From a checkpoint of a small transformer trained on Wikipedia: 2 heads of 64.
Each number is 128 + 32 x the weight over its row's rms, rounded and kept within 0 to 255. Layers, rows and columns count from 0. Numbers have three digits each. The size before them is the row's rms in percent of the matrix's.

# down: layer 5 MLP down (transposed), 1280x320, rms 0.0745, rows 358-439, columns 160-239
# up: layer 5 MLP up, 1280x320, rms 0.0799, rows 359-439, columns 160-239
down358 117:111152151168136091151142148116153110131147160140139138140127123130146144174119093122102166153117132120177087154155107130118130137112136176155137183127060096084123118169135158110159181146100101177134069090115108188142149158151119126173155159
up359 101:155108162154173126104122137141151143173086181109146148135177159086091172070158163116094103153109154138204116132130134136158083127142085156151128079159138100144117066150147140152133165224049155138161166164109129106139125137105103176092120119
down359 099:164172110127144138141152148086177158116110114128155076138099178177141167121126111127150111149102122170147159126214131124101158157095116182123136159115122165099105165145085113172109143112138147173079122164111084091188092041149170181112142147
up360 093:110136090120111115073157116100137113145052139089149042120120201087145163156115139122050158102125126103124164142098147123111109071104050109198143178127111186200114144112109134166082114187135101089124110157137123133143092114134159137139130178
down360 093:139135137106117131176158150184131124140190098123150134165173093146117096091135148142137118122122143175100117070213179165109157161092196131041100115138169122083120122139086139094135107055105180165084134129098164114107142103107154124110135078
up361 097:078109119160169131126101149178116121124110177175120130074083156130142141120103112115143098141102124101139101119129097117089147119085118099143103136114122151075151170094101142130156141139123150079150100119121155116162178108106169158144153116
down361 094:113092100112070140161172128143150111142136141174157115184118135156122149157136139141144102144101070132143095136255155141111148130177121120115126133080101115150121093157094154126118172104132172114136059101175073123103089064130074123116147164
up362 093:103133125108142119149174120076149209143102109135076127131096119144081163157190130112065109091094118121114091111142095158137163072081142132139142071097103160101151127122100105092129141122115117142137140122148137119163073134136083158174133138
down362 087:127077109135141148137111114172108103159186102138167189120164089083107072094139145154153103097149135096103168177199131145071149121144136113075132116134134127151133063109151116152130128102095182153147096118109115155168114152109125077072172127
up363 100:087146148093174117127161193114118131131155118146128143119121157114110150102136147087118122148107154113176136154063116141144158099101162124118118127152096142102119097175110130121181142117116137092151158108072213132112099135121127127133126183
down363 104:073036072150121097131104094130130190121128087090082140094151093134116147133130153180105142084153137192150141141160124125153144095170139100141136105142069095114148152129148115184170198092111033177157116164122145125137135129151177124183126124
up364 102:138066173059107075167141159067206162095150142072114105137145064123089171082110134119084150138096091097122100169077159120125172138135130118108136087137103110154134146111127122114126117174167097114166146087090160132160155154124129163102053151
down364 099:191127198102098151108152108122124136156102164113123125117182135111107159092112124102144110110155128121117113121133143115121134097089169107130091214145119143109090110162146130144131134074104117105118120098107134137105092145102144152141172157
up365 092:107137135190128147120186115134182142126144114160086132085149152141123180104133114064137101097136145127111170091078062157150134196118087130150125082110098161133115089083132172172054142105116108101171098085081091068159116122183126145017075139
down365 095:120193103189170170101119127120118084149199121066165099182073099124057165094151126107134123117128118124154140163144150138133159085131115208156112103084137135146107137177105153126136076147204084153140117121106154094134170148144085121091176147
up366 050:125133193124189130118175158148165127132134131141099075091118147129109108142127150064076159125105089090150122129065120177118162116131106098132147132129101167131137140123069134077150077187129128104175092115105160137136150154118114148130121123
down366 035:119144173157150128073117073114178134168137117119238158142098125108148073088111129103097128118172115125167117112116121153106144104103105149195113155111131126154100130128116145135070203103143118124156150169144101172113146072131152126142162113
up367 108:093145203118125161108120170098157130122066132143112138123088142128146093166150107148083090165090178145137113161076112104068099091143162080177192110139084141144169137124118137120136141114093127109140114083090154029157107152190135152102144135
down367 104:114139073193139155131114079105135091105124095094128194157134158140107123144182110166119080094042136144134185070111123121117128114117186128090141118104089131198178135094136134108156110127132081160134099202106089092110123095130114096100176154
up368 111:155124152153152120119141089058141116158134124145153101117087127113166150126125083089157122143132128128106181132105135168182134119166106193137112125150107133113134124150127175097076137114127097109153165118116137086117177178118159149133079090
down368 111:130151106219144164140177053138172174148137109160162118099154118044158133121133108099192148117101145096106103128143103105197109142190146148108143153150145151101186092122107186143061135154137106153119153118143183155143131116094119137151161093
up369 045:098120189144142139061145125167158170164107145138067072118097151077091126124087137094101133125139195098167169127089123145100177094125101114090203143135119113096138158109063093124121115171117148112146096126106158111157119132156133145053116161
down369 040:128169189143153116169178156128140096128184056106147163141134128129189120138127138095137107103116134114124133135131114149155148128160111081145126126120139067114139168129099149138140140056131154141137157146121103165129136125107114127119166129
up370 097:162165146159153098184113166148134216090130203152160109110179181152136170170163114149103162129130105080141178170131096131112118092169127082095108122157129146099132124112144176112132143091122148126167050132116183079119137139145095057077120150
down370 101:145127174143144131172122131206068182133133121121095036113164159147102079090144096145153156116138171136191144156119062128152106193088120105115158041096142140139111100161202095131122117128101143072153075129161133148119136121107132066151138133
up371 091:126114103140152141162122124158195126115175093187074106159139191080147124101140104127145146110168152123142064121112155101090083125115096177103155139124121149159065172135124089096155144124104072127165120155095133125136148235126161126154118140
down371 094:115130143150255115149098161116158145156113142152145138100171095106109099118134128015112104108075169086087091117200134134142106158145097061143168099142128188121092137145070166130152109073160098118144131174136108094078174178137084101127177136
up372 118:105167134097168140117132095111086137105097181158119073142118118128160127085113132121135093134076123148164103109118157190094089120170124155135157168134101145118141140075114193083151059163109148062129130113163119141166175135169052092116171131
down372 110:106147125096168119152113090125070214183075122157183119155171131106076144123137153113157131110103136104110117051097105178076104162157197089153093124121209127088132171146126110130201112152081123102108106162107094133124114084135120074126165134
up373 101:138118131119126117096145125169184119171187171101116129140152110090130152112102154140155174098158153107149120100143108108162144125144145143130095156102165161130127080073127145052156126154156084051141115098099109089109091132125203145119117089
down373 099:125114068176125131098171165135135130140097121111110104135156169110129153182123150114121125074074136130125078117119091107107170152118120102112128069146121092081163055150090067133114133152076201097113040084142166159061108176125113104098210101
up374 098:161097114128220151121121061156147143089107097099114064089166128074085120136115122058115057136131137100154145119115134091085140161168116110163149119128144084165131114108127114139133117128128108151139144161135138144170112103162139171118128151
down374 100:147082164096133122117143106140139097144153134125084138103164083156106099070158141128093173146198171100129130149124120161147115168111136122127139151098127108122140166182111178140167175040151121134087141122118154152103138133149164131122135103
up375 086:059169183142116054093149099103105111069122106079110113107160164126133143126102162137097107112082133138145150101130125120124136112255130126133147144125124177104122128174101104132137145136157202088126159102178126144113112108115186183175202186
down375 091:088116170158129159143136123144126128143129149097112066114157142112164126161096138128101158119108131143196143197236107114140115176105163134132130098048118132118088076154140108128104176075151154089134145143060146078102125135156074123178143231
up376 104:142106144155097123128131136163142124144028112183027072113095142106174098100065135093138135118096143125110141194129222188096113152122108115090184114167156152107138128165067083119208162131163123113116128163153182150188152124145140151122141115
down376 106:132079081141105077135132117162107186151075089146158140181128115167073108195127112131154097123178089134079083098139100159144122124115089064087143140092118152076112117169082096205129126122129146184163138066090112103090142033119177169249167135
up377 124:180079137177137095151167132100167139134202097164125101157139120081080142124085133128154146094099104100162206093122155165136145126158132137146216174128158187112080125143135126111117117139122103166125100116136179122123174113131134131103162135
down377 112:116184103135147132138145100119143079146145115145188111151133197116095122179136154102111175130091203140096119160114100143117136176086125076163207076142189136148173097109156122170121131114154127127117152144173158123182127133109150137152197136
up378 083:105102105132127113104102101065116156142088081130150110047092146143168189123132146146169095106065169154133117179179153188093122143130138195094127116111174119077148159075102155143129163152099174026081140145097123103140088101117171119106111079
down378 087:157144124080072101112137075125161114098135131131141163139133098172144131112123169096080125108112122163117100149211153123065095125149058135110079171127126118090141137092103143116133087117176113164059122128178104120067191156051111145152088141
up379 092:151097185132093162078175124090111150147132148093144130140154102113104098116131112118115125136160117143178137158093133170131109160116103123129167137131086086163110062128132163162103175152109079137179105128115161125122090189174120113119122161
down379 096:141123154118139151120069101097153164122106144101154142094150121104135204091181173155218060117107115154150150110120124109196170148123127081135147125099123121092128133114046131158116115146089108196166116145134139193098112115131055117160083135
up380 109:089192103193124129098196181126112142141057196150122108134172111097136111102125119083165139178150128142191102163120086115078158149179087140113141170108133183101088144149100182143172173158173162123138123099105168151074135148188162164165136151
down380 112:062143139092111147117140124107050133174142143144051150131116145123080151095169102186155159127130139179161139147057145143152101097128201120084132114097154070138053140137147073120137114128157144115180148154106117121171117159154127151146110094
up381 104:128180126142072119132127082111151133160096108111126160117109147119155138135182146102097122130079148128129115178149106129112121139166114233125147166083188201117136110101099189079110148092207083131116129176119125110058143096149166186167146182
down381 105:137149086141114137071123121150083125143131144143116174139082099122176168172151132144101088110054125128159151115230153122070091096174073128100091102100153136123098100157120132129182167142174085098124155130158144134103128166137159165192148218
up382 097:109074167194138096092120126172107125120122119146067131147059115118089129117146090167142101156139146066099117122127156125114131105107154123110096155133113161087124103134132135146158088171131202122118135098087186125181183132147198103152128120
down382 100:072166121159130125125119148074098115100166070088106100174091070061136164123176128143110126133088174070138122077079099155161101124062086091171141192090205107120183070133139117128124049174146151138148127134144111137126126076172163125157140175
up383 096:113163122114089179120128136105155170133074195130118127085147109109072163063139106158157168083101129098074111127098206145043148089123129109040161134147125120070151148148092142110147102204127124129129127153087136157151142166157149122128096049
down383 098:151136150118109155109103121107082139139109115135129140111147127122125122153096125193118147094172144134092121083193096051121147129077091129139124136098103100098096186127104069152190150127177103119127145158189109080108124146127096142168139116
up384 097:139150159123114202098103179170170123113082157123116093113093087140107102137127113098115104150110155141161115104124082124156166095120088138070106118131066169078195125155148135174134128164172108118117119126117149106106173158100151160128060104
down384 102:127103112098133125133137130134102153125154156127115093099172061111101169136137121111095154135110196118112116159100118089119125108094096120089083099100134141111196137154218095121139109114111096111135121138155151104128134083100167096134138151
up385 126:136164120135165075140129150154162161210058147190134131109140173118166152092150212130107101169111131151132137123125095137168168145153095151143173171148102202156137085125141120075140076193133074116162129156112137131090116131116111174176140102
down385 116:140149122142152061162120102074183121190115164073121130112114109059127170112144128117167156161112138166112134082179101159125133141085116136134185165123133127127167072151159118111199095134160090165107151148177131143127149100104138141133196101
up386 104:131107134115198154114138098149104102092129119093168075127127138100170106115148159101157097175161144050124147093070130213075151084157082106127146147082140158138181107164065143111219112118108185108159124128175133133116098164104135110118137125
down386 102:077114071120122099113129139153173151076175155098185195119130118132128141185127117111160112137114132064146117151072169135171112123119095138118161136078161179140143108162116138126105091119159141182111140121166093098138128091093131147141168124
up387 101:138126128136115136126198118089214120138170166124091124055161109069134171168149169113121068110159147112148143114114127151119101132142098163139146119125077161112130123134113177149104160168160114114167083151144105129184110127147153140094168111
down387 103:121116144132125027130146148151128157058132100161159152159150132052144161119093101085126175102113135121143151153078138075155070068152125094181106132109089132133169104133150160100112118163130098126178095146151202100055103124164123184089132118
up388 105:118104156155123195113096101132146190182166146112084104104131084005131172130097156118176151187108100130142166119126153119114174094200087214108217154157114149111165133118099170152130158103142127141108115111116068129103142119186212125127099096
down388 105:048107154155134153121171159176110113165139131124175124125146162103139133115144146159142105104100083186100179129137124112123148060111109075162161205064140109100109077068167132136137132128114130124134115151111127161118082095139084094117223133
up389 103:129100150207122144084109176152116081186162156125087164102132133138167112145136175108163110144123111143089158167101129190087124141133105127153136126146152134134139136163037147104104139103119092118130167142042158138122162155174127166161117103
down389 103:123125109144141052083117165174091141151176149112102067137119117090150191166118184133084089108154149141168187125138152169154070048118076131131142136094153117127177079145137150149142137095046086152148142104098105155128127209126105110147112112
up390 103:120125183089136152046140186113125112129082181121105125103082152056121086126092160145144110148121095159132220132072102127102099137121110108121109147187143125144177178143072115170131148113177125126135119170154116111178187144126057143110161084
down390 102:155119153080136120113149147088108138157157149099094146129181159132103112123130160134130139123143138116128135206071117102077130151131105098161165116120158166136139124096161078151157157079125142144175137149097102120161151136109163094159086111
up391 100:145168144165101144142114126114214198131103171144150088084179110101119147153098087128131107088149136081166208103088156150105099154121155088108137149038077123079115095094057088158107113108153182091174128073118141171111056113147140165127111111
down391 106:134110127130152176105188139119143153050093118165081140170102110049115143184096122133155165102137112117117138090121119118184106072067081105150148157089118131140077203130107129157184164146153076147184146143063106191150097106121158111187091127
up392 109:126167135091139116085147122136114142155142109179026103085184171128102089154113157109156140215163106122146173161104091138109115154109116138119179100186132165111042123075124103130093110154155111125124120102103146105124143118187185120115103128
down392 109:101175138099120127118109099179136169122117100077142125097137144140078155197100167134086137120138169125133125104089127139177136156144107185170112136139083163173143110146147142137105162121099128121104087135147180101092121137138089098092109116
up393 111:196107130095084155119171108114134121102088108116156140118121206142100117096144186148110077126138150119137102135078133136133189115168110122108145083079135127122149126098136142101128148151071234126190115105101211091093122152161177103104182192
down393 107:108115167046073140083119104094113173115105161146118126158111121104110142169130118173130154123155142148104062128067112137112140092106141115196146169158134138197145141146102145148122159118102125145139068174186097155157115115127191138141074103
up394 106:145130066159138144104109132171115137188098133128150148104131146110124107082077122086102084090127151148124095157091117129162209194164107116140186157094101158131126245099125164100096110137166146114224137174124150119126149165104137133117169214
down394 105:101098175075101068197114147212154097128094159098229172182147118136173114166180083127109118087138136130120130110122090119123129149092108166123147164166115107150159110083136122097109169109088158173123101104127151131043076114103137082168101083
up395 108:171101131154119151102159145094123123155152096148093148148112176138133160118126169124138140182091105115171144181134148139141170086169149142109158124122153114125133158075131182136133111174154113131125134073051141078136160117233124138134170100
down395 105:165153144126162166140123135123089115162178182138100071197085150201163175156087164133133092201089133120137127172181074159178158159081096126093103086134141140092166180181082182141126170131082127200136138092136110117129137123160147106148143111
up396 087:072142152180147090171085142162130181139120154103077079105109157122084113103119141126047179171140117066111081131110131131134114159171134100165152080151100095094125108174145129131116140171112116068169122158104063154166137196132147137104131112
down396 094:182138113056109127125132133164175145165059135111164142104142169093129126156136169123094116134123174128124125133200115119133132138105159136089154170106079143123129112055150143164136121150169096109154117103090152134100131100057123123118108123
up397 117:133132167134145126124102120110159160121162156117107109101150128128127136163164159093161145116148112088139094074131113172157119100153149098133110179132100171152104116094129124172137072125170129107113103134082083120137096116131183148094090081
down397 117:128152143115146105141094107078134110133154127088117159122134107131106074131127135161189133124127154082078116090165130113107108137107105134122080135179139168128067155137158152205127105140123120112129125119153119118096179177093117152117130100
up398 111:101145153137086189074129143111167184090123099210114085047140128123125117115160155075136100132141140172173080180089139148176092146125114154086130164131125090074075184126116150093172119121203117126170079149082101064119086133118113104159099112
down398 106:166117123122147148132093118109128114123132102125136126076183154090118130126209087145144136133165141196146075100102141092142139109162143124133152127126156104122091107131152107094129121146137104104122129209115136127094131103124102123141138114
up399 100:129096184149148097187143172137112133148106180133107093156078128084163143124144164127108127138094138141153168154108098162103168149127122134075153154125123184042158206144115160131126129156086137099155110086143099163144148107121162105167132163
down399 102:199083142114124126204109137143089105162102158163136098136167180104137149176136146189106122113106164122120148178080134134175140148082077145095142151133141132120155069136209092199117102115102059116179116127135073091123084066182183092162121123
up400 092:116135130142103108119158149132136130171110086147168141102097124098134134078087137057164130107142114102127173134143152129093091102152111114095162097113049123067164106088123180056125040120131152052116127112124132155097182135161172108119118105
down400 095:081169069150147120148165134065144105155109014141127110173102106151135134140102170161133097100095177076154124142152114122185105152086125121106134059133110087075132110123223107130124097119165181092129092100087097137118156119166127090151167217
up401 092:104067108139143145106102144096108164180092124170110134104159126075105115123116205181107164186100139147235071179113121098186147162121125121138109131130139138097080119160150176127133020162109071108179204135104175132100111171169071116102120128
down401 095:111182123118114119125103064128117147154123149156137080133109110086090144105115183114172113092132149101105146168158138090168090129149103136129131128080207057121108141122098124151158073197145112093155165189141103082120111165150143053095120122
up402 103:127109131131111146064132122140163110108116131133141129128179195112154121149185201110121115118132108138144133109107079089164073096100100130117130080189157156140127160134165155129131068133181143127106140125094119118175133128112085110152112064
down402 104:158171163137148148120112121145113126188099114136130163182163093082138156116116133131125130113042114139161104175056101136166089128036127084127184049112143119140113117114119099131089198134140098118133134114100150131103123135155147174143128109
up403 105:113155131130133127135058171121119120155166179115084112134125101146067043145105129133096168142094136020115101130126095104141160136156104109162106083136137139161072080087125096153104089093173152088155111159151156128151127130119139159115102109
down403 104:131123066093118146067140093154146148100131085097135178076136107157096150135056139110143133120165168142130171158178116151128120103094156194125090128172143135101149122133103170106107170127135150162142075163110193130173139158099088124140091145
up404 098:161163122131119143086096172117163140129123125178109108072124144123123150084099148113127156094131038136109119084104134111138109129148133130150177113125066172060069154111134080141191162174181174125135127104121160185149176127128157089118159108
down404 097:105172167098137127095141157161082129114216132079115153128115127093095144141181063122206039094133093195166187112125166136142117131175132111119074168154100126115113111087185157133125122106136123161107090115135089129126164181127143127136141056
up405 100:090070090137162126076122137135152127114083168109141062111152145143073193111123158142106136099138143093157163114114123158115106169112131121101145130125140119120083147118099105113142171116151160104158101131166170118098127205144114137075135100
down405 101:098134119098125143106120073113133177132077145123097145156124113137156116091148161075136114075132156148139112115136153102138162107172118169147133156069103090183096127149117105096117130082140101132154116142101122106105132104179084129135158121
up406 096:091178143163104122111138182120160118158177129126157079063138098113117111077038107117107075133085145078135079129086161151139102146175107108165148148115107203151112162108133170093137123108118108130138110137099145124176097190114127164149082178
down406 099:128113081147117105157153136110177081155156153117126181145180089104171141123115080115093131143108192122150085165157144110112110102122126090108057154087157103199135098167160128116146158102111123069190158157145138073100041183134085176188066150
up407 102:178098179110139176089100137103119117154158107124128095131131115139123064133142086129159120118060087071130104185053146155135189147135081055097120119108101117141118154098058146134113119149167177087126097121079188121173122161168188131135123127
down407 102:177113134113117155153127099124125122164126146119086123109099210100102148165082154106130150134159106187116147153169112054105156181159154107138208141110167099154174079198200103138115144171163118119145111139082077113148108089094133151131159156
up408 105:114055129151131124147156183129144136149160067163080150104068172147156105074103181115149089128086086122133167126124117117150169097112152133076125106164071142118119145094127133120115170158146092143145093123099138140156140152157135204153114158
down408 113:139140124079119103131095084128084145073197108082143158113161111112091136130134097140131102095121141098101154170149131106101111102120116115118068095128100134193103123096179125182112103114118122132123119205097152141119102084070122086114135174
up409 051:112107087139141160100149135148136242100089193153099114116107184108133116100070152065061171135143090164175153109116188187113137108104080205096139115124102138075112104085092160086115114153121146094179176144102113092186137154175142090039156146
down409 051:112107157134070137094114118107158164064126149097111188115135096119092165122140157093153141189117116104136109112124138152095140134076132103124120128130110092170149151157177136137100151117095123095153118151169089099112136148129075131159128127
up410 097:145079174099148127121115076150099141206131142111099088133136139105154099075150164090107122080109099138145121117045133113151147056108057088121121070164094209142122110172131107152123183100132091094234148164118148095113130160120131149132166167
down410 096:187087133069125134133155124123103173109077164096123120159120093102085137144148150109177137180138072103129045137093119108193127099099127158161144148099175106123135137137123111186107153165141100141052123103138141153131122040150146129194165133
up411 109:133059130183138188137178106162167137151181203048150131094096116090124107174135114117153122123159118126142116159129101091142114090115189143204121109130124189112096104108109151108113152188121113068136063136165141133078150166128146151093093106
down411 110:134143143130139092105116155097177147138130101193142108101161100067138135148167081090137155152138127092175148078093125146167125107080150127128134130111125098149150207146125152099154102102120160127138116095098064060075108105086152123099108150
up412 110:112100128192175122121179158121117151169142180129107120101109134154184087080117206148125096138121103110145087166094180201054119154117073150132191142135185152156113151138122113102123117123175173081112137165141167128091081123130122087124102112
down412 110:149170089175137177100157170122094108134168151100136127131175106092127121165068114160126104120155062136117125153074108142106148109080095148187139183113151111148112079156144105174150119155139108109142109170128158085139109075100163119163096131
up413 103:170078115125219133131148142144116153127163130152067137074111157176092139061078118129104169156157150156122105126131188124108149170136116136131144183103116122142163077105092079188090088158140170144160167148173148101186203197125160143148146173
down413 107:140133155153120093122212089092077126141135154094116148138161114181132082118136137122072166152056171118112098167200108130135098140142080090158140119056141131138115173090187140149111127155097116136184123078169114138125140086127123192121174128
up414 101:195140127149147106084136136114144122159138135155146180114117155147151115194075156102127152090144093154135216059109147124113150103141070160103136129094129150070087129060129121106110141201133142082150170102104130098150121136108161072151123164
down414 099:209112084165122131102175146097199088172116103123090118145128143149144111145032071050183149169117162139155165112093102111137142196128144130116129134119160111126062094022152113124090124155083122104153132110146137094173115106118182118198115084
up415 097:109145116113102155161106153153149116121163099098137145142176172106079160168109116142154079136117081080122181104097083241163185151120104148074093097167117195062108153126107126191119083192155118082120110081141130146198094131158181106126124110
down415 097:154127096159158103148118168102149126166144133112083062175096154119144113126134122119110201113079151106114088106164123149144136114114142080180115212114136163120103126194125109112130137112083122138135150176128188123111116156162130145097134094
up416 106:137108198184159131128143157139149131129105149142143094129073153099149078098167115119065094167086107052133128124050100139065102158096054137143177160131112190115148126133105139086147190081145114126163109185115128101137153127158085130128135129
down416 103:163122120159099129112158123093152184092097145116096134111135133105164084118136158141097168122142123167091123141072069193152043118057183123126141112101133099133115078168141168137108153128089085132183102121111127047134113126129121120181148135
up417 097:112129119157134128130118146025102116167069155145020130129135140116091097080100169105149188086155167129145154155120143120106149111093148087126145143160120109167110163184148160089109163127181177134152049118070145127162149076107161137157135103
down417 099:162176118202107077126085146091147099143131105115122131140117149220113139096066148097114123106114205116116167144166185102107135180065137135056132062077169121135180133139131142084126103090151133128142092100113119104171159148081144137149127117
up418 099:092126116170173134164138166103144131195170160134108091145067141102163076086071137174104158167139127127121111185149193133104155150155083156119150150165134127168137111151126113140128116114119118080114107138097097161086149098142111116143112126
down418 096:137107117142159123066109125136109182123164059124135159124148144165172120141090106142094171108091108182218189125107140147150091136181112109188130086082124109133139187157088119162087132115137150131160100081127146079164132164186084134137099087
up419 103:157132169114182132158140195133143139117075099112128135118097209073159153102070066175108134165087143075136123118056106186134156097164120154108092117147086155054096168079139112108119151124118090124167093129118150129121175145146137082147134120
down419 100:116168099126120160098147121129104110094144098136110099095124127088126153111113115121128134111117168130175109136072149111153164135147126091111168155125162140136157061126131113104140094120112106114139132134177166154159124112163121067109213153
up420 097:098127216202118128104118078170170091126118170101158152094145139202150108162135126015102147135134093113178150108136114142116153139144112189135176103144153126157124107159082172134153175124134207148122144178139134138175137108189108152090097114
down420 097:182169057129102129116124121149144110092090215178089131109138142155138124123103147136173091133138111104170181127089094123121131121145120128098139114074195105128118132155131158167105127128155160206143160115144108127131163076179122100190094144
up421 087:171131154131136157084215115187131165113119086128095145118099116128184163165115104136064121120168149145136134136126106138066150131138120158126128144099142147130161134126122173156085099094119119105176173188105156123168172138129099162126099175
down421 091:131167097170090139125190156134117141110114134144136146121099150077149087132099135062110033102100139132139175107077155118173060150080079108151151164098138130139157160163166112108070077141161141152187168151171092086160134082113103105128134171
up422 114:168085134086109171121182172114137140136166152189074100113121155120131113178122216107152138150130109121144067148119104150134214051121092120056109131082152154174083137129119131168139113132105092075153131079080113065162161188177194063118117163
down422 111:160160113067139103059175139067164145159110176125144128186159113098047163170100104134113116099119091158090092142121113141176197070110133085118146120082144145200134097096080091170129127164106094132157077133089114115107130139079146170151160139
up423 103:136158107089152063108165139086122178120122199125074099062171154129160189138094162141126150142166167084123097112129167160140211158182113120102144142189077174106070151152149124080107191160091189079136161134109102112237185118143092155156121202
down423 106:142150095118148121113151133109085184154139053164198142148159164114143115120118175112158120090196159122149183140189121130135119168164074121096094048143101161067121139117138140089108153110104124180103198172132140102102131140095110165131130153
up424 106:133127146100191153139178128099150162151114133105090038130171165140086160092146165103078164142113107087116206116076123120107084149142127138166133061159112188148165148162144095151150138133107103114126106183143105124164219088129152116145098131
down424 102:100143109076191125168116141129112148091124098072154163151141133106079175148104122117079117149090143114114125181116103067161152112133105101094137073117078146143160125099171093137097155141078129145145123065202097147062115114190110081160118139
up425 051:074152124145131133121131127140143156160112089177085093083121217074119113136070158119104121147160120131155179125116147201107222094132102142078169138137108156084136188129109132101116147141110137100159110052133135132126204129137161117094109129
down425 036:113110134133137127093171154138138134055131077118151155093186122124049116127151132128126133016114121121122077132081113130131159166146103163164128155118068170130156175116234195109113163123107063126109157152162118156093160134180069142158093130
up426 098:146205109181157114120143097099101144169157148094133119134157136096122112043143187142085135146129131096162097142107086145141144177149131109093149128098143109126104145138113146113137079089155154068121169132102185147105122107121087110083156099
down426 098:140167107146147128111140014097095158140158087142143126167073067142056111050125120159175131130163110164150163110161128141168118130147140134108141062040106154144103082100172137116122107086195095124133158133147121106185115175193150158100134078
up427 113:168130125070119130111141140118168142110093174153108140128194122154083127128080140122126110185164127114203104141128100118161147111156113170096132127118127130161142159160090089132087094103132095073132112106127151080177196190085061112103111120
down427 110:131116074119136112119109136140147121137172159145089122102135120159124148145106126147117113136126133128127156206123114146142104177144117127135096151176156193209167133142125118180148091101131133055178138099205138087157162195104117171056190159
up428 091:102115142147094125148142135077137159117078152156126067093116115122144113075072155108106100120083096133169170131104123111094104159108133170098120163158108126083115145115115150163115126143110098139086135158136128145175133133157103153080125083
down428 095:087151109127162130138163161135112149187190077151170124152110203155125118095100084158111150111087131141169095125138119149153154091152134107201149092132123158162126162059112137111139164145204163160152147113132098147134173121174113081116185097
up429 099:126059119136183077110161172128098158092064129168113125101147085130105139016197129128105161156066128165147115102126149095111097139177127116152129131119115108061133101118091114144055166117142113124139127168125182135165155181153142176136054136
down429 104:134079132167140117103132130117113138107107134144125062095089118119141168111113181143157109118071168082092122061138159108100075130145086129099072109106107102144174010114135103152155109189137104093148146167120116123105105167132185057104153098
up430 091:127144197169214081136125089184119141179126107110181087125126081138149077156075138050146106121132110060157116157125142133145156068133132140043111160134087129068155149086089138196132130171158084158111166126142121149140174105077090143092143137
down430 096:131149107087071169147042192188131173088116121135120138147134106159125131106106104182109133120109043070086131093154146119090071134116105195092147147184149124120160108163156110105121078093121124255105107123148094129097163114109136067097146213
up431 109:159153108109142183138128193151109199127114198132095136121100168121107115096154165094140091191153118157096168107123143208168123161194128133168125112126125146123139134174071117109146102106123173114102175126111131090131184190160143063081064149
down431 109:179156115128142198186072157154117138110106152109205121142050055098137120123172163149110106155157115162088118158132160117161114080109144165142118149117097122164080102153151101120079099095168165170093082095188093160119121115131111146123129072
up432 107:115138118140107129153090141124163169148085097204069085116079098133097070150138151117125120113081095130111169157057166119108115115088120099162133110139086088141044129121104154181108170116154126114088136123133087074125099135091173154125097080
down432 104:127170056147099138124139106137179160115120102163098146189149076128224106111212123172158099087095089118137184127104116134133100120127153092128143119095178120194113105099109064167145109088083110174075092127144138130104071126040146124144091143
up433 044:100140158113178100093172122120117155188112135126068111100119173104105078119097148124004061151146139080141174128082114153133145099144096144108149178142080143142117124110093134111135113120122155116233129129129176125141139157155133159107100146
down433 038:111088084122111137162193143083138103142124175113103121143154127115117118109135094122136058126127110131143188095143139193104147163167115116179076082198212131137071126123089090107149129129132095115122157124141125130180149111124089158138155134
up434 109:155075141141158122113124120099164147150135105122166142149074119067107145093113138120148116182133158151135107126111135127121204110200120143148236129138078158107183154173057121090148140138141211111123112138095182076107096148157116166150160083
down434 108:064100155086107109110152163127174151147177101125132200142151118099077194127123139110117121100121163168162181123082121178165157115173101131101097067144157117094101139073146140129132077110133085136167120076115172149089122116118077205146141077
up435 103:128057139144107078076148128068166129241034141146151080115092142086102107149174094109130082137104128136119073165126150119138139142117126073117138250141147092076150171153075095126154133169150125127163088114157153116164112172137104127147140117
down435 103:097116136175161125123077152170154156129132085130145134118136132128135105117081101157093118112151180041107159098201086135168126150063144074116130148148151139087180154147184143128144127141160128152120194162153162170126194104145140081149109140
up436 105:130153181110130143150158128159134219110126100133131169040151129082125052121134148050157085169076134114130111142128138106093172162123023164143156141132168095134137172154109182138126151153137160113142182105129155063155154118140125103118152123
down436 107:136107105143193143194182182135120115145093128118119113180117149159080117164096145126091128127096111154109102097159147110080121132128097169114165153220133096125184158134115144201094143085081125161097155126115096107092122139161112040160130116
up437 094:101130170128182167149138122114168129124152132149143123132062136113116124173081178136145117137137087119154144109094151105132075074126144130130151074207103146099164137110151115200032128141137103116183115161132086067046108125156139176104137106
down437 092:183122100158133146108090147167058155162188123142097119177133121147115164153142122061102084113145120081119121122151128156126126146132070110159142089135182145152133136160167145130164070132152152133122131147079184125174141128126084143143171110
up438 096:109033163175116094151134105141149107176092183153143101107064103118036097158143164122129083128122122183187102091149129143082077129162145182137134129171102117145135164098138098140166126146152154085144159125165131126056143139107117097122151179
down438 096:100042107118159142116083099133101075126107129140079143121180115133081162152099180159114180155143177148088142096184116125083112122148104223118111135143107104168170114115151175135122139143097114145108093126123138088107077126123096076100105180
up439 084:103139092086139126090162136144160107114121130091144060092087086158146091130151179081113072093152117091131090115169125149109151128075131164063086102180092133104131143174096087058122112131162117139163108160133154121169102115076154126137087171
down439 089:143092116123121122106103101154098145145175148147141128128141141110105149170134117154178117183150172094120144194255163094072087097135085169103102141095163198106109148092155162117129093085149159150099124164083149099106119147060129133065081105